python train.py --num_hidden_layers=12 --hidden_size=160 --num_attention_heads=5 --num_key_value_heads=5 --head_dim=32 --intermediate_size=640 --vocab_size=562 --hidden_act="swiglu" --norm="rmsnorm" --norm_place="pre" --norm_eps=1e-05 --positions="learned+rope" --rope_theta=10000.0 --rope_fraction=1.0 --qk_norm=true --attn_scale=0.177 --bias="none" --tie_word_embeddings=false --parallel_block=true --init="normal" --init_std_qkv=0.0464 --init_std_o=0.0 --init_std_up=0.0464 --init_std_down=0.0 --optimizer="muon_variant" --learning_rate=0.00596 --lr_mult_down=2.0 --beta1=0.93 --lr_head=0.00744 --max_grad_norm=2.0 --warmup_steps=0 --schedule="wsd" --decay_fraction=0.561 --decay_shape="linear" --final_lr_fraction=0.0 --batch_tokens=16384 --max_seq_len=256 --doc_mask=true --train_tokens=190000000 --max_steps=11597 --dataset="wikipedia_en"
Each number is 200 + 40 x the weight over the matrix's rms, rounded and kept within 0 to 999. Layers, rows and columns count from 0.

# layer 9 MLP down (transposed), 640x160, rms 0.129, rows 409-438, columns 0-79
161,174,181,155,194,160,177,157,222,166,208,156,242,162,248,185,148,171,178,119,168,182,213,250,240,155,223,154,252,206,200,230,262,106,164,177,189,226,176,206,91,204,183,199,195,206,184,124,192,226,232,187,230,203,186,126,274,189,232,174,247,244,236,234,152,213,266,177,214,190,199,271,183,127,176,279,210,213,210,262
159,146,236,258,275,243,165,221,213,187,155,233,222,174,198,222,166,183,230,217,221,219,162,248,275,195,204,226,199,205,249,204,204,212,189,168,169,164,211,199,133,182,177,115,200,216,194,168,207,313,274,240,183,101,251,190,113,204,194,234,177,210,221,183,211,196,218,237,152,193,157,188,148,183,187,143,192,220,215,69
260,160,296,170,152,141,129,134,223,219,257,226,226,190,130,192,171,120,130,243,234,188,182,143,240,164,143,199,206,124,181,228,159,182,163,163,240,106,165,171,169,192,197,194,308,298,196,255,224,158,199,158,217,183,185,252,210,269,249,191,224,246,196,132,284,155,152,179,219,113,239,186,266,176,178,182,192,258,243,256
206,222,153,182,170,235,209,117,151,179,240,260,148,168,213,282,118,147,142,182,116,153,175,182,155,161,193,194,119,172,284,167,210,210,213,206,154,264,204,216,184,158,175,242,197,155,145,165,132,204,198,233,133,188,219,169,143,176,234,195,155,232,186,194,176,139,193,235,185,192,167,225,205,248,231,184,172,179,281,197
135,204,123,185,173,177,217,190,280,125,155,187,262,152,220,154,160,171,164,184,216,155,193,177,170,190,162,230,170,143,192,162,219,201,171,134,192,189,248,210,200,194,201,205,164,221,245,112,122,237,193,241,175,172,202,246,251,171,182,175,220,172,247,232,248,161,321,189,221,237,278,169,185,128,220,178,207,185,262,176
177,132,222,117,232,174,212,199,169,213,187,246,138,176,154,264,161,169,222,283,176,138,136,239,174,138,176,235,164,204,157,192,199,200,268,172,219,187,215,161,176,116,201,172,187,201,179,237,193,215,130,180,255,218,153,161,216,197,249,186,205,97,108,199,111,256,182,238,133,200,167,199,206,170,192,203,135,228,168,175
240,162,180,197,183,166,235,250,179,239,197,204,167,231,224,289,231,181,239,121,187,276,266,112,173,157,232,232,240,192,194,210,222,179,185,222,123,211,211,207,252,154,188,105,221,169,231,232,243,181,171,238,125,184,208,162,210,233,244,190,204,215,221,234,219,246,217,162,178,263,239,203,160,209,309,100,228,177,226,204
223,213,194,256,194,189,204,161,125,204,196,190,99,221,189,153,149,226,215,185,177,139,198,237,255,225,217,219,229,235,178,275,238,204,236,139,163,147,152,166,159,214,203,190,169,178,198,178,203,124,159,313,136,133,229,216,168,187,219,258,192,108,254,244,243,147,183,176,240,150,184,113,281,217,206,216,137,266,157,140
265,251,234,209,183,167,235,229,258,227,219,208,202,222,175,217,288,152,93,213,230,210,207,199,252,145,223,266,272,208,192,177,250,222,252,248,254,229,192,209,205,150,208,211,166,185,191,176,281,222,200,261,275,201,277,159,191,208,209,202,164,191,170,181,137,207,198,164,206,152,172,144,201,198,198,167,164,220,223,233
255,172,118,181,180,174,207,182,123,150,162,147,202,253,206,259,196,157,140,151,208,233,170,148,150,140,161,237,240,136,142,127,160,200,177,147,192,215,202,139,209,222,256,226,196,252,234,215,178,282,249,244,217,118,206,218,100,211,181,107,163,251,209,167,182,192,324,255,188,155,172,196,204,164,148,173,193,240,181,216
260,251,166,224,183,198,207,268,199,232,210,176,263,198,299,149,178,167,195,166,197,255,252,220,230,201,199,193,129,181,198,171,169,285,132,226,198,190,266,156,236,162,232,203,215,149,162,147,224,218,166,149,142,233,229,202,234,202,263,233,225,263,247,213,173,239,0,237,185,212,213,127,198,268,213,212,152,214,158,216
190,148,177,203,191,208,206,186,259,255,162,111,149,191,165,294,158,145,192,118,184,230,198,257,209,200,153,161,207,214,165,240,144,154,154,145,168,272,327,203,202,196,163,173,191,209,224,223,260,197,181,228,157,266,230,260,165,292,255,296,241,212,180,214,152,184,173,182,187,158,202,223,105,139,147,193,276,201,192,223
260,239,211,228,192,204,225,195,155,196,224,238,137,230,199,164,219,155,237,240,209,215,207,162,213,194,159,181,195,175,223,181,204,232,227,214,182,229,244,79,187,214,232,204,178,177,229,189,174,156,262,190,176,248,231,205,170,178,204,180,226,221,183,262,251,196,220,196,111,175,170,127,266,257,193,173,176,216,189,55
252,164,252,211,260,145,263,177,200,220,161,167,188,151,260,258,177,213,127,195,189,200,184,213,307,209,231,243,138,138,231,196,178,227,216,199,211,198,165,228,177,177,171,172,178,203,268,242,176,185,251,188,242,217,219,148,212,156,225,246,189,141,227,211,158,198,49,178,202,272,117,252,280,157,123,194,204,202,227,234
193,113,263,237,217,326,226,225,124,237,154,171,171,165,197,243,209,210,192,255,182,297,162,211,180,198,250,185,239,170,183,145,249,168,270,197,140,221,180,165,225,133,241,210,188,189,184,245,180,143,244,237,226,140,158,185,190,215,173,269,189,216,173,190,233,224,101,172,194,230,290,109,230,210,182,163,249,220,163,148
212,149,219,187,155,242,167,170,226,258,231,190,188,237,228,147,233,219,132,220,157,256,263,157,195,233,189,222,206,231,138,195,195,231,126,159,169,156,185,209,239,225,178,149,133,133,160,254,196,240,247,163,253,151,246,164,230,218,265,210,228,238,181,228,128,155,111,123,228,247,223,154,185,172,203,180,205,166,186,241
192,131,184,249,208,182,213,240,186,134,138,167,241,256,145,193,206,271,278,255,199,238,253,207,164,249,125,160,213,208,122,197,236,159,152,222,261,182,163,128,291,206,145,184,151,176,226,180,168,201,197,229,149,176,241,201,156,85,216,156,131,208,187,207,237,122,185,212,162,215,248,192,150,227,265,182,144,242,204,208
182,208,207,177,262,235,186,168,195,186,185,145,168,168,294,225,106,233,157,307,220,256,241,231,218,207,159,243,231,141,166,209,230,169,183,170,191,192,163,244,193,195,199,155,209,165,212,216,172,192,203,218,170,168,200,209,241,179,160,225,223,218,207,223,183,251,240,169,283,210,213,273,196,74,148,228,149,168,180,175
191,220,161,174,211,183,112,169,244,211,187,254,153,188,153,221,157,231,188,145,167,188,189,243,179,230,254,218,178,166,279,221,161,161,202,189,206,97,171,186,221,198,214,180,190,157,141,210,245,196,191,191,165,239,234,223,193,205,233,226,185,228,214,205,216,227,234,291,215,176,171,222,190,163,223,171,225,304,210,182
224,186,216,191,234,246,140,209,211,194,187,201,252,210,165,254,231,192,258,275,178,288,236,194,160,189,200,170,177,143,148,124,209,200,190,191,174,165,212,146,175,246,223,199,225,158,182,200,237,245,94,251,187,114,214,224,218,163,252,153,241,199,236,232,278,179,220,221,203,228,155,180,170,222,248,153,253,195,150,157
278,199,217,246,145,200,128,214,233,253,180,175,212,205,258,199,145,223,226,236,226,201,125,174,180,205,222,158,232,207,227,206,225,156,208,175,190,226,265,179,165,262,265,173,163,235,200,253,228,265,261,180,217,149,241,130,212,234,233,181,202,247,225,203,213,170,194,152,196,222,197,212,238,209,170,183,130,247,115,196
164,164,215,185,206,195,213,190,211,198,197,88,192,285,191,101,169,169,240,215,260,191,202,161,178,216,186,191,226,196,185,226,264,163,217,188,264,180,160,246,224,189,228,179,193,242,148,243,223,186,182,201,276,209,245,164,214,221,220,130,205,254,106,232,175,255,233,173,178,248,175,187,250,175,184,135,228,145,253,170
151,234,271,211,187,157,129,199,201,277,213,203,172,222,154,209,187,184,188,178,211,161,286,163,239,208,237,181,122,252,180,203,161,262,142,232,289,213,238,182,259,231,106,201,174,199,259,179,176,172,166,215,183,121,158,217,118,257,232,142,223,183,191,182,123,173,188,214,253,211,188,143,110,152,242,168,193,186,234,265
219,152,188,154,202,217,226,155,185,121,248,247,132,209,195,226,186,201,263,154,184,159,135,177,212,152,142,197,188,138,244,179,196,104,204,177,181,218,197,139,189,216,216,146,239,152,205,243,186,215,176,160,230,264,196,249,208,205,231,200,198,239,221,183,207,184,292,179,262,178,210,118,165,204,188,125,195,192,210,210
191,210,206,149,251,229,224,141,194,188,129,194,173,202,162,213,164,220,220,230,178,123,171,155,188,189,208,198,132,262,191,175,190,275,247,240,196,237,190,224,179,164,172,186,181,180,150,225,293,189,206,172,187,178,230,235,213,223,176,311,148,295,228,193,103,180,248,220,204,271,143,268,239,234,142,176,165,144,252,184
231,216,158,262,231,160,138,196,196,239,253,229,164,292,189,187,291,196,175,195,174,192,279,151,186,237,182,182,223,225,175,192,207,250,188,182,253,214,235,193,243,151,184,201,154,159,136,244,179,224,237,169,303,159,149,170,184,214,197,215,166,168,149,274,219,149,57,201,207,220,200,242,213,210,187,168,284,217,179,115
190,184,202,191,247,297,209,134,157,165,182,187,198,259,195,219,238,202,208,141,108,155,190,190,200,247,238,200,163,205,186,228,231,200,148,244,126,171,209,201,201,239,249,246,178,184,234,121,197,208,209,271,244,234,236,231,258,248,233,169,190,219,183,143,163,182,162,242,72,139,239,125,166,267,185,243,275,209,231,210
183,204,249,113,218,243,212,184,209,171,191,95,251,104,137,189,207,180,180,206,152,217,241,184,237,238,177,218,234,191,149,144,200,206,239,188,248,234,233,220,195,190,232,150,175,147,159,125,179,161,221,143,194,227,182,158,168,150,215,156,171,175,201,136,246,211,236,176,226,215,169,223,158,253,211,211,192,192,204,215
184,180,275,232,204,229,204,261,138,134,174,189,250,194,257,219,201,182,205,155,161,157,89,189,165,258,211,268,217,212,249,244,214,184,159,234,161,152,227,118,189,236,170,232,190,176,210,257,221,159,162,243,164,194,182,206,244,255,190,160,273,195,187,273,169,210,176,266,209,203,234,243,189,235,194,158,196,212,249,269
201,158,239,257,208,226,166,211,194,244,171,201,207,253,251,188,163,148,134,196,222,213,187,207,172,187,238,251,220,269,243,267,239,250,189,176,188,134,197,114,186,205,235,199,161,178,169,238,203,183,161,230,182,129,160,244,199,238,217,295,222,190,229,178,208,154,295,230,207,92,150,262,210,154,130,168,217,270,208,245
# layer 9 MLP gate, 640x160, rms 0.132, rows 410-438, columns 0-79
217,184,188,189,272,212,216,209,152,278,214,233,133,132,199,138,176,177,218,214,191,183,183,173,194,193,157,218,216,155,226,128,175,247,212,180,152,178,128,156,185,217,198,213,224,253,228,197,200,164,271,140,210,211,128,147,133,195,205,126,230,275,216,221,179,201,227,177,116,203,151,189,251,200,127,201,212,194,291,133
181,148,156,200,264,155,218,121,186,172,185,185,234,237,261,224,164,213,213,196,231,187,195,128,164,151,219,207,212,148,217,144,200,155,132,198,164,192,229,224,211,184,154,134,195,185,227,200,111,165,232,151,316,154,161,187,253,179,193,218,184,219,239,155,228,198,147,205,176,254,207,291,167,183,132,208,171,76,245,211
208,135,191,283,176,241,243,156,171,221,192,182,177,225,158,217,207,204,184,206,191,232,200,170,234,207,169,222,223,232,229,152,155,115,210,270,176,159,210,146,193,195,251,187,180,162,165,220,137,216,169,231,257,220,245,205,241,180,197,119,168,215,190,201,183,232,194,176,236,230,194,134,250,193,180,171,147,201,164,259
211,248,207,186,205,212,246,205,198,176,215,193,207,170,179,157,245,200,171,214,251,184,221,217,192,210,180,294,249,208,163,202,211,187,202,174,233,217,201,206,221,175,219,219,236,211,227,180,129,247,225,177,164,248,204,279,147,260,238,236,163,162,149,136,158,230,168,206,193,179,297,147,234,341,178,122,157,224,218,224
264,140,216,181,211,198,217,257,251,265,219,212,132,256,190,270,149,296,176,241,161,259,230,153,144,292,183,169,231,199,161,259,220,180,150,207,178,257,255,169,122,217,177,209,187,222,215,198,155,121,168,202,223,124,219,204,158,236,216,226,166,127,225,194,232,214,131,180,232,126,236,201,125,205,201,139,193,156,181,205
173,251,202,177,163,190,306,199,285,266,241,215,160,115,175,230,229,186,236,273,187,179,233,205,216,128,191,213,192,203,154,147,180,140,148,234,163,201,213,186,210,215,268,186,206,220,227,241,158,241,233,197,224,224,205,180,249,124,237,191,180,217,229,168,151,220,232,181,199,188,258,234,206,225,268,78,183,248,165,278
195,274,161,189,181,177,140,158,143,195,242,215,162,223,195,229,194,187,190,240,208,226,179,234,269,143,224,159,281,165,148,98,147,202,162,215,174,245,233,208,216,199,145,297,155,192,231,271,259,181,162,211,283,203,197,226,181,156,194,269,236,189,177,224,165,111,195,176,196,166,169,159,225,268,199,227,202,181,281,244
192,210,238,217,129,207,192,166,112,151,213,186,209,174,234,163,167,263,147,229,177,249,198,224,228,189,245,154,217,194,214,143,257,169,244,202,193,177,153,198,175,223,216,247,252,269,244,137,204,152,308,147,208,161,183,246,196,162,160,147,141,187,210,198,207,176,152,200,175,206,166,236,207,177,206,152,181,242,181,268
196,188,202,205,163,267,149,187,254,218,195,261,165,196,202,230,218,206,251,187,119,178,231,146,194,236,119,231,129,203,170,121,132,253,223,246,202,204,215,195,100,210,220,271,208,225,191,144,210,170,156,189,315,52,191,251,174,219,162,213,230,214,215,190,260,185,136,175,209,173,242,214,278,237,252,203,249,255,268,187
176,252,229,155,167,213,142,153,241,299,245,245,248,165,204,140,192,144,160,233,195,185,160,230,182,203,193,148,252,210,151,226,213,241,214,221,191,259,228,177,230,171,201,232,215,195,220,147,180,267,175,193,153,198,190,192,195,200,226,172,198,143,232,178,206,189,331,138,156,198,215,172,166,134,184,249,198,200,270,259
200,181,211,215,201,129,168,236,165,212,179,162,206,229,258,240,225,195,265,179,233,160,211,145,162,224,232,182,196,241,161,192,111,152,159,226,133,198,163,230,227,172,226,241,129,171,235,263,183,200,145,167,217,116,186,188,236,288,189,207,158,210,223,185,196,177,159,171,278,186,237,163,168,203,219,173,263,166,203,130
222,195,185,236,195,129,212,198,221,248,152,227,263,154,254,163,163,267,291,247,191,156,173,211,195,201,270,144,290,259,223,129,235,215,225,217,187,195,126,260,150,123,128,200,215,168,167,124,177,255,176,253,154,123,235,202,193,271,214,174,135,132,173,249,169,192,145,235,249,195,209,228,239,177,201,268,192,266,209,192
191,227,216,232,221,191,148,265,193,270,179,187,240,149,163,196,219,253,190,200,222,222,202,159,165,193,181,250,157,185,208,204,154,238,236,229,278,207,140,205,191,280,186,263,210,217,195,198,118,207,203,155,229,171,172,183,188,245,210,148,181,186,153,193,196,157,155,171,221,191,164,274,175,189,212,248,193,176,128,195
179,115,289,211,274,211,235,171,155,241,178,224,174,192,181,139,240,162,173,248,138,183,282,191,131,171,270,233,320,139,162,248,205,158,218,253,107,223,181,189,227,233,224,236,199,185,165,171,172,198,135,204,127,193,180,229,196,247,141,207,159,217,227,144,164,198,124,98,237,195,166,196,243,119,147,166,128,164,263,196
158,193,156,229,214,216,177,177,215,181,163,176,262,226,181,203,215,181,274,187,220,158,194,179,176,201,154,157,170,162,185,147,270,216,80,215,175,180,209,219,189,255,267,257,230,225,165,217,146,232,230,184,225,193,196,220,266,160,199,220,213,237,223,189,245,170,198,139,178,159,239,211,230,189,129,193,172,207,197,163
190,166,222,170,154,155,215,203,158,222,207,202,139,132,227,162,145,239,290,190,226,140,179,111,205,133,278,259,184,206,132,242,71,250,246,225,204,214,258,235,187,193,139,181,190,254,190,204,179,170,208,180,238,186,227,159,229,182,149,158,122,196,236,251,214,144,194,177,227,193,223,236,217,203,281,247,210,167,161,169
161,167,255,218,174,210,230,195,158,245,164,210,146,156,156,153,228,171,272,268,135,193,193,135,133,218,199,205,222,204,179,278,210,127,194,243,176,239,237,152,269,216,162,208,197,198,224,197,197,201,134,157,247,153,187,183,208,205,175,188,226,147,149,204,189,228,278,207,206,190,213,210,264,149,229,157,205,229,228,245
168,196,110,156,231,203,207,180,137,213,218,233,194,229,258,172,180,173,234,184,161,236,183,164,243,199,214,235,180,165,244,163,230,171,130,129,156,190,231,268,209,185,130,172,180,196,206,192,197,199,219,170,235,160,234,240,269,153,177,226,212,152,236,225,189,179,152,233,217,240,171,247,242,249,166,204,197,127,238,214
241,165,245,178,229,191,164,193,219,208,188,200,239,192,217,254,244,229,245,231,165,137,256,192,235,260,229,251,158,197,141,160,246,104,187,210,174,216,232,204,196,111,262,220,206,170,167,186,218,198,180,227,233,151,126,218,226,252,276,211,197,174,224,201,186,242,223,199,240,219,254,192,198,168,226,338,236,156,140,149
226,171,176,229,231,164,178,203,202,207,244,260,150,203,189,137,201,228,171,230,171,195,186,209,229,220,174,190,223,251,185,219,214,215,233,216,191,254,134,227,150,227,192,229,253,228,237,218,208,235,77,155,160,222,200,199,213,153,204,182,120,239,181,210,223,232,137,208,122,180,126,154,154,182,266,250,123,178,231,233
214,197,206,261,165,103,237,133,166,252,131,193,200,171,149,141,201,154,193,287,193,219,216,213,274,174,245,157,178,181,143,220,213,197,255,218,142,206,201,137,222,173,183,215,213,214,223,230,250,186,147,236,171,119,156,257,198,136,161,156,175,206,151,240,196,156,203,178,231,216,139,133,205,173,204,245,199,242,180,202
173,169,200,226,231,192,190,204,195,214,241,218,188,179,97,249,164,162,121,171,193,227,174,176,202,158,191,166,216,206,229,136,150,236,240,217,234,141,241,171,161,180,159,181,223,215,76,253,230,179,292,136,239,193,224,242,235,279,208,257,214,173,231,214,192,154,168,180,164,164,189,206,194,251,189,177,231,160,207,279
225,133,195,205,225,193,237,225,161,232,233,261,144,209,289,193,147,191,247,196,239,190,273,295,214,263,158,214,186,204,132,245,97,155,156,131,203,166,210,194,173,180,226,244,178,175,222,211,223,239,230,230,191,183,160,229,148,218,136,233,145,197,233,229,209,176,282,256,193,222,213,170,212,212,186,240,219,270,160,248
245,115,157,175,222,267,161,185,213,247,160,197,255,189,211,235,213,206,247,217,237,136,235,147,188,244,217,190,160,213,232,161,176,248,223,181,234,168,253,199,170,190,193,182,259,188,80,143,184,196,177,126,206,223,181,211,111,228,207,187,112,195,172,204,264,215,258,164,201,140,205,232,201,257,222,181,223,169,196,205
211,210,196,221,236,233,238,128,221,165,186,247,187,212,218,163,208,156,234,224,176,213,237,171,168,184,247,151,197,268,173,188,206,215,156,168,240,204,215,136,221,245,186,173,133,211,200,159,194,243,283,203,129,209,162,135,181,201,140,201,187,130,198,233,180,187,191,219,226,224,135,217,283,279,227,149,268,221,203,207
178,200,243,264,189,226,219,228,198,241,230,142,228,205,221,244,190,199,218,224,163,178,121,186,175,145,162,197,221,257,173,230,252,230,193,215,156,236,291,207,196,150,181,262,204,161,199,123,128,225,248,189,187,205,207,223,224,211,150,33,227,215,234,238,156,212,237,250,139,203,209,206,249,275,196,140,290,238,150,252
172,147,245,164,280,218,208,187,150,172,165,216,228,188,185,161,107,125,223,123,216,235,190,199,195,132,177,200,162,283,185,222,227,232,216,194,206,199,272,223,218,258,205,206,214,163,210,161,217,246,208,157,225,194,212,213,215,161,169,256,179,198,166,169,217,92,177,202,288,187,198,219,221,225,231,261,172,214,195,220
184,237,137,245,206,256,172,236,169,193,233,161,99,150,241,158,276,183,190,245,257,192,211,208,315,117,207,139,192,208,186,151,204,207,156,214,182,276,156,300,221,192,214,216,233,199,157,138,240,190,213,176,192,130,222,258,178,152,237,233,170,186,219,187,213,176,240,221,188,222,170,196,194,240,143,187,254,209,198,216
222,218,143,233,163,229,238,235,195,168,244,192,182,196,224,213,158,94,175,244,261,109,176,198,169,218,203,222,194,248,148,193,147,194,208,165,117,238,213,268,187,200,213,246,219,134,186,178,234,249,169,221,195,157,154,211,186,244,221,213,177,252,255,237,215,217,241,227,206,177,167,216,194,255,255,243,185,206,267,224
# layer 9 MLP up, 640x160, rms 0.134, rows 410-438, columns 0-79
254,157,144,259,221,244,183,187,245,221,160,221,221,138,199,223,241,225,145,213,228,183,241,205,184,100,201,114,205,215,136,225,138,196,205,248,243,225,220,273,178,171,250,225,172,256,244,227,173,285,194,234,185,187,244,131,172,210,143,226,170,257,220,214,106,225,169,189,125,185,177,255,248,182,226,202,236,184,200,128
276,212,251,179,198,157,128,173,216,161,256,231,268,237,193,248,257,67,166,177,141,185,236,218,239,124,233,175,218,138,201,141,205,193,186,195,255,234,209,137,218,199,255,204,279,221,212,118,216,174,153,162,220,215,223,144,167,202,270,233,251,204,242,229,167,211,164,233,186,234,267,185,201,179,183,239,205,269,174,191
164,232,158,169,193,226,166,236,255,216,265,169,204,234,190,220,207,186,212,177,214,114,231,210,276,191,265,217,226,119,259,168,194,179,206,171,192,249,195,110,220,197,139,151,230,233,239,159,128,173,232,200,196,180,221,215,120,191,222,199,218,229,230,215,171,217,242,260,200,215,208,182,91,210,179,204,268,167,296,212
150,166,226,170,192,220,234,199,185,233,172,223,220,301,247,167,178,138,189,176,272,208,279,226,180,154,175,244,294,196,156,187,224,233,149,182,192,236,202,203,204,212,194,257,209,130,229,269,122,201,230,239,233,256,241,190,209,236,198,212,191,191,186,230,200,196,168,216,185,195,158,106,267,340,193,111,165,245,175,191
220,152,179,236,224,224,219,204,243,192,228,181,208,209,222,229,228,206,255,254,247,156,158,169,153,148,172,180,191,159,225,110,264,175,242,130,132,159,301,166,199,138,188,147,240,111,171,256,218,191,202,193,141,229,187,180,165,240,199,171,201,175,87,223,169,269,205,100,180,237,207,245,157,294,198,262,167,174,192,217
150,224,252,201,128,229,133,226,259,177,283,210,202,228,158,190,228,263,185,167,171,175,246,168,189,234,249,235,212,111,207,197,94,265,209,247,205,257,234,186,199,212,176,193,236,213,156,178,254,181,167,245,218,143,157,178,296,237,159,164,181,231,229,248,188,185,140,230,236,242,143,274,125,265,237,207,108,193,190,191
190,170,231,181,147,146,211,187,287,232,100,300,250,207,117,241,206,166,156,199,230,172,210,210,161,164,220,235,242,133,212,208,170,163,267,224,217,210,233,182,194,171,180,284,249,190,177,120,161,277,223,197,184,238,131,254,225,235,280,271,221,168,212,159,212,183,162,170,237,180,185,225,235,235,210,198,312,108,155,185
239,168,212,212,311,254,206,115,269,260,204,252,204,292,216,261,179,217,234,214,204,296,191,191,245,244,182,245,174,197,203,190,155,174,234,265,182,158,220,166,195,138,199,181,190,141,201,181,190,133,163,248,215,181,207,231,240,167,138,182,148,196,182,145,214,150,183,194,165,236,182,178,147,197,246,213,236,132,198,181
182,172,183,116,178,131,147,246,211,191,234,158,223,159,152,202,220,146,231,222,188,220,181,189,199,142,181,256,228,220,174,222,195,104,205,211,274,186,197,188,279,212,235,237,199,148,174,183,113,116,165,214,206,180,159,172,333,234,172,175,299,227,119,292,135,184,180,194,213,224,180,175,254,162,214,210,167,226,189,104
211,203,180,173,215,213,174,229,167,172,238,159,219,202,284,198,170,201,248,176,220,221,191,203,188,219,152,164,155,159,265,194,185,204,138,204,193,245,223,134,155,227,247,184,201,181,189,202,252,222,200,111,232,191,201,247,173,257,247,193,207,228,287,253,195,288,142,169,198,214,120,175,234,178,169,211,158,173,216,128
201,188,174,270,237,276,197,159,218,222,212,220,236,186,255,206,250,158,205,190,177,156,190,170,116,285,201,243,160,153,168,233,128,183,253,274,203,157,264,187,209,319,185,144,192,226,225,303,186,197,175,228,123,247,267,198,162,231,181,263,207,242,217,192,223,126,276,245,111,173,189,131,199,174,126,183,206,193,211,168
177,305,188,211,166,281,195,230,245,181,237,200,229,220,226,261,132,117,177,276,278,244,164,117,243,235,247,191,124,172,199,181,221,216,209,117,226,146,251,156,183,133,139,171,190,259,160,228,147,202,241,209,200,173,244,195,176,233,255,166,198,217,212,207,243,172,255,144,207,237,248,263,261,223,284,275,156,234,217,218
249,220,170,196,219,198,241,201,197,166,175,154,137,198,218,201,206,202,196,182,209,244,242,144,188,195,181,223,196,242,146,217,231,247,188,117,208,157,188,213,165,202,204,198,202,162,200,249,254,141,185,247,241,182,207,150,234,262,187,192,185,118,162,141,199,244,216,207,201,221,217,209,213,160,120,168,128,208,162,275
187,215,187,222,159,170,280,222,243,118,198,230,159,192,211,185,179,206,169,210,229,295,192,171,172,169,316,200,157,191,148,248,172,210,183,235,192,211,216,259,180,205,184,258,239,150,207,134,151,200,229,180,225,210,185,231,230,161,201,220,250,205,220,283,194,266,107,221,161,166,192,174,199,142,165,208,234,234,222,166
206,203,275,160,245,149,139,212,191,252,230,223,232,212,180,258,194,226,237,186,162,191,194,191,120,210,178,224,206,213,172,216,174,237,276,216,133,175,227,215,183,163,161,149,180,242,142,151,153,239,205,201,105,213,174,194,120,234,168,175,243,176,163,222,211,216,249,191,200,195,231,201,195,164,171,240,208,177,282,195
167,228,217,156,132,221,179,115,185,171,231,98,196,214,210,178,136,213,205,198,182,154,148,173,252,175,145,225,154,239,148,180,198,189,188,211,221,186,211,167,179,172,262,189,201,234,165,135,141,271,198,248,207,189,169,205,138,202,214,158,160,132,209,222,189,266,146,198,181,186,166,207,225,174,268,188,172,160,184,190
229,191,183,210,226,157,243,204,250,161,211,219,214,174,231,219,189,149,178,210,203,284,214,227,150,250,162,188,274,190,275,236,214,195,173,158,232,211,179,207,215,272,253,203,277,181,194,163,136,209,224,196,192,185,184,191,216,176,213,194,209,233,152,222,251,298,200,156,268,191,243,183,216,180,151,236,169,149,228,212
129,161,161,222,137,176,280,256,265,210,176,234,232,261,220,204,250,172,170,177,237,244,170,202,200,172,177,232,271,182,206,258,197,157,197,200,192,134,133,278,187,223,221,170,181,189,223,192,178,158,176,191,213,172,187,130,166,184,200,186,223,188,154,178,209,161,183,163,194,201,242,185,300,224,180,226,217,200,248,224
172,173,308,218,192,156,204,222,228,221,240,261,208,159,250,259,215,171,189,252,170,251,132,175,212,283,234,187,135,146,247,236,203,244,218,234,248,275,163,154,240,177,143,190,239,247,152,206,255,166,239,137,185,150,210,175,199,193,184,281,197,219,143,241,228,181,243,174,163,108,200,238,223,233,131,189,251,222,243,153
199,208,254,198,253,210,107,200,188,223,177,173,251,201,254,218,219,175,298,226,222,197,194,157,161,184,204,266,256,187,230,176,190,182,217,167,220,192,200,223,141,190,207,120,151,206,204,266,145,145,259,183,181,232,248,197,177,198,161,299,240,266,177,137,174,201,113,178,139,211,239,210,195,228,152,189,221,211,158,149
235,202,236,117,154,130,259,208,147,139,274,243,241,148,242,240,201,153,203,223,177,77,145,173,178,291,256,205,290,171,182,159,226,160,290,150,245,256,174,199,194,216,229,204,221,207,137,199,198,113,155,150,142,183,221,121,154,170,211,162,193,193,162,175,285,196,209,152,196,186,215,198,172,124,238,210,190,167,118,160
259,178,234,194,166,195,220,173,232,127,259,175,247,213,166,192,176,180,189,305,227,209,204,194,206,141,154,190,167,231,261,253,112,220,170,190,265,154,184,201,184,234,250,130,197,293,272,228,243,229,216,206,181,183,185,153,231,186,225,178,170,199,263,286,226,221,152,224,232,293,281,120,194,164,144,204,194,154,245,106
293,183,229,141,180,182,228,142,212,209,180,168,202,216,213,191,287,200,208,210,188,286,154,191,224,173,201,230,214,201,177,208,170,185,193,214,196,238,165,183,191,192,236,204,139,290,252,236,247,207,214,200,177,264,184,141,241,170,203,218,234,195,147,232,247,226,184,239,152,239,262,156,194,159,203,224,199,191,207,254
224,186,222,160,129,170,314,250,214,217,207,186,195,227,203,200,173,177,339,211,198,170,231,261,167,203,229,185,269,126,245,171,156,213,172,198,195,195,169,245,177,214,139,188,189,170,245,269,201,245,200,238,245,245,208,151,168,263,191,237,222,170,241,143,202,212,235,200,241,206,233,228,111,155,148,207,218,264,242,245
147,179,224,188,211,215,248,226,199,264,213,182,182,297,118,191,191,215,175,118,242,142,215,157,190,245,217,156,148,225,158,265,244,180,190,224,176,197,185,210,231,191,212,167,236,186,152,156,202,137,174,265,214,206,181,229,197,161,165,192,126,235,223,275,192,187,273,101,164,277,263,278,120,201,263,202,151,179,215,272
203,175,159,153,229,206,177,260,183,136,163,204,151,227,194,147,144,199,137,224,159,196,207,232,234,241,195,191,181,127,185,165,173,199,188,207,222,142,236,208,225,228,259,244,250,194,172,163,186,156,240,212,113,150,234,183,161,177,183,232,256,152,195,175,200,211,198,233,154,218,182,155,208,144,192,180,159,172,210,169
196,138,232,148,207,244,140,225,217,128,149,196,155,173,173,197,90,185,207,242,186,156,176,245,213,193,152,194,190,252,243,163,195,206,224,174,196,169,213,183,243,245,154,209,246,155,207,258,145,179,102,195,158,253,243,218,138,289,231,221,162,146,275,188,225,198,164,193,198,273,217,159,257,205,214,186,232,252,140,179
238,155,213,146,188,191,149,147,230,267,161,204,145,195,194,190,199,217,233,161,167,173,257,157,161,179,235,144,282,149,227,206,206,191,147,197,185,212,225,205,232,235,168,179,194,190,205,159,245,153,248,222,170,209,162,216,257,239,191,123,180,203,244,239,241,205,210,207,118,262,211,169,177,205,197,109,276,141,272,108
184,188,187,160,192,201,185,170,190,91,180,198,288,222,105,183,164,252,177,139,221,260,175,268,233,181,167,161,190,214,199,221,157,264,199,211,240,210,227,216,214,255,253,249,245,244,167,252,135,218,198,215,245,181,185,155,203,210,219,129,240,205,176,101,181,132,175,159,140,268,169,191,179,219,192,181,215,189,156,290